python train.py --n_layer=10 --d_model=64 --n_head=2 --n_kv_head=2 --head_dim=32 --d_mlp=192 --vocab_size=1166 --activation="swiglu" --norm="rmsnorm" --norm_place="out" --norm_eps=1e-05 --positions="rope" --rope_base=10000.0 --rope_fraction=1.0 --qk_norm=true --attn_scale=0.177 --bias="none" --tie_embeddings=false --parallel_block=false --init="orth" --init_std_qkv=0.0625 --init_std_o=0.014 --init_std_up=0.0625 --init_std_down=0.014 --optimizer="muon_variant" --lr=0.00648 --lr_mult_o=2.0 --lr_mult_down=2.0 --lr_head=0.00932 --warmup_steps=0 --schedule="wsd" --decay_fraction=0.89 --decay_shape="linear" --final_lr_fraction=0.0 --batch_tokens=16384 --seq_len=128 --doc_mask=true --train_tokens=115200000 --steps=7032 --dataset="wikipedia_en"
Each number is 128 + 24 x the weight over its row's rms, rounded and kept within 0 to 255. Layers, rows and columns count from 0. Numbers have three digits each. The size before them is the row's rms in percent of the matrix's.

# layer 4 attention key, 64x64, rms 0.105, rows 0-63, columns 32-63
088:156153139125172123148155104128104146102165124114123096127125133095171137165106150166134121105136
080:130136146148135116134121153123136127105134101115123172160116082189122090093088129138151146135165
086:126098169176086117126113141118141126117145106147180134137143109153104161153132124186134187139121
105:102117133081141120123120129143137102126092139144096102216154101144107134132132126130088158169116
100:122133123152109119103127123116165158120100124139089167175141100150137133105094128144148156144108
089:136141148105148156112160187116161106157134164117096092128122133132117174155142108112113131127154
088:142143127158110125142120126128059074172114106129132106153130107111155127121129157130145161131125
078:127163093095144156094140170133132139157150166093128115184137127129120116183155140123115090142154
131:134145120103117135148081137176113129107109103155109108111102126119119146139149136134120088135106
094:129167098098165078146122107171162112107106129100081123092140116091154122111136130157155147147172
114:112135095169132133093128096103123138128116146085139143095091120159081161104099134119171141136157
097:176117127108149087136141127127103109127109122172111130172113135123179125090115166140182126123166
097:129147108110184107127131159166125120170111153104108127097138148133112128137167140178062162116126
098:116128148171124128131080127128141118167129117151091104159139120115080088126152094131138135179083
087:134120124092095103144077116127146114127158139113193119129084159152092115133101103131114103107131
092:142142131056127153122149140151166118156140132118143086087117124132092188153157104099127100144158
111:127123114101146163086098142122136105092110132151149137124135111163147156186153128133129146155128
092:149125156114088115134103106135123127153134101181122094136165135097129191133132115150091125156091
115:164162119158122140135099160116166145118136146118101117116169137091127130160143099170117149098133
103:163122145101158165160153131120104121114118153148167066135108162116107147118111136128134089140116
126:108128071117095046158150128143091153145130119123142129110156141133116128156128122126177110113121
100:090133099120137126120124111128134159146163159103140089117105113107175133131146100133163097125172
111:091137128128145167116135150123156084140144098133155158160156154138089094096112102152101160095100
101:090097094109161131168149105112142094115156168131114120114109135136095109139153119125158144128113
084:132156144125178088104129142114163145116123146159179137107148143121114124109129156149097125181131
096:123150132150145137180097113145103154109090067155109105116151100156119131128159099143113102109160
096:149137117159142111122148167129120146106122142144160113125160151061082157139122168137094140140132
119:120129105125148102143122110073135135058121125098148151159112107081139104179111165149114153127113
107:139085140119137136184130142125195145134146098153082173161134129103097149118120111144103119113157
116:148070132073164127159134161174139140115131095120121100129136101137185105148141148126140110142105
112:164119118154194127135128106140154133138133161109109117117152140128137109152166153133135131073136
088:130134130145090154102145118109179141165097139136202114142092113148116140123137090135110129164162
095:114083160162115149131112123150145093110087120155152121151136167145128130106144162150122150109106
085:134104114165121113131157119114149139147121138109136118061102191117075160112121100110131136110172
084:095100156139109165179130159128155095135076141151166146170130096145104124154111170139101190126132
089:108125112127138175152172101124118125109149130153141117128140166126135145138091112196139112127109
094:124119131084111125150083156111050117107071099138150135157091091147177126111171109134133119166140
099:145143163138120110104106072144128107129131140125130158120120105153135176135101166151128131159138
095:127108107180135147103117140138135138121171141125134119093150159147109089125144066126106110090150
096:134082091116151117169121135080112139122133112107118153162162103194146074135115101121124153105157
088:089115122127093095130118102184117117102109113152152112111103132131130167128143186142090141084139
076:140131104104128149107153124135113167156134126133114081149154154123107174164126092131155119156164
100:154124142106106084151149142134130132104102124108099125151103110083158156105072155127123115133101
089:130130099142141144122119149110132108107171153101142102123141150125113127118172121152110074106150
087:118126151133126159111160102132118111076156129098122146048121144132097148161152101177105120114159
071:100150133078147140095171084145133135109135121079107112139129090115082125140157130127112089118113
103:153101128143128100139159125127141154106173113135121115111147175111093155071120110109132101137078
092:137151140111112148089112154124120081108126154120149156143122130098111148172140087096098149136124
101:088112175184117124100155098119129201132113150126123165123159141115104102137109125126116128118129
107:146155132106193127116138162123137140169147145110112149155150134124140133117133125120162119119180
135:138090094163152119140152136093152116150180107122125150122145187149095154104130123115114151116117
093:135117118112133082070125179113160136122102135102112123130171083154096087129172112155110098124136
087:125096170129132133108126138103150151097139151152132125128108130134176094153142148147120137111147
107:091101103153154138129147106100107124085135101153124129117124129113132116162124108108106138137097
098:172120146101151150113146132124146137104093129146144162077139134080132134130109120169171124166116
117:127108127094160113106128144124096147149141143127119082125162140117166142122100107138104107140139
098:119107140146141128155144132188147125135116126135147142126177176115152147102158146109151114150109
090:146102162151109136154126143130104123111120130145127113134151085195153145171115135087141105117131
102:104106081090128136132145145083153133168161094121135109122087162135117120141103123180090120139128
108:085145168149120142090133150091189132168109111125121161150102080130120150105116132135080170129150
137:134115166105146109148140121144078105117182093130134106163154127150142066126147111116190099141104
107:097119146111116173132100127141170132113103121152134111179140076107102133114122094179125130157114
103:163142114174110156110108133123107136104128117152111142174138150145110120185093188128126117113110
106:107111120138153111098153096111141138084115112083110125147117111148187141121131121131128102168141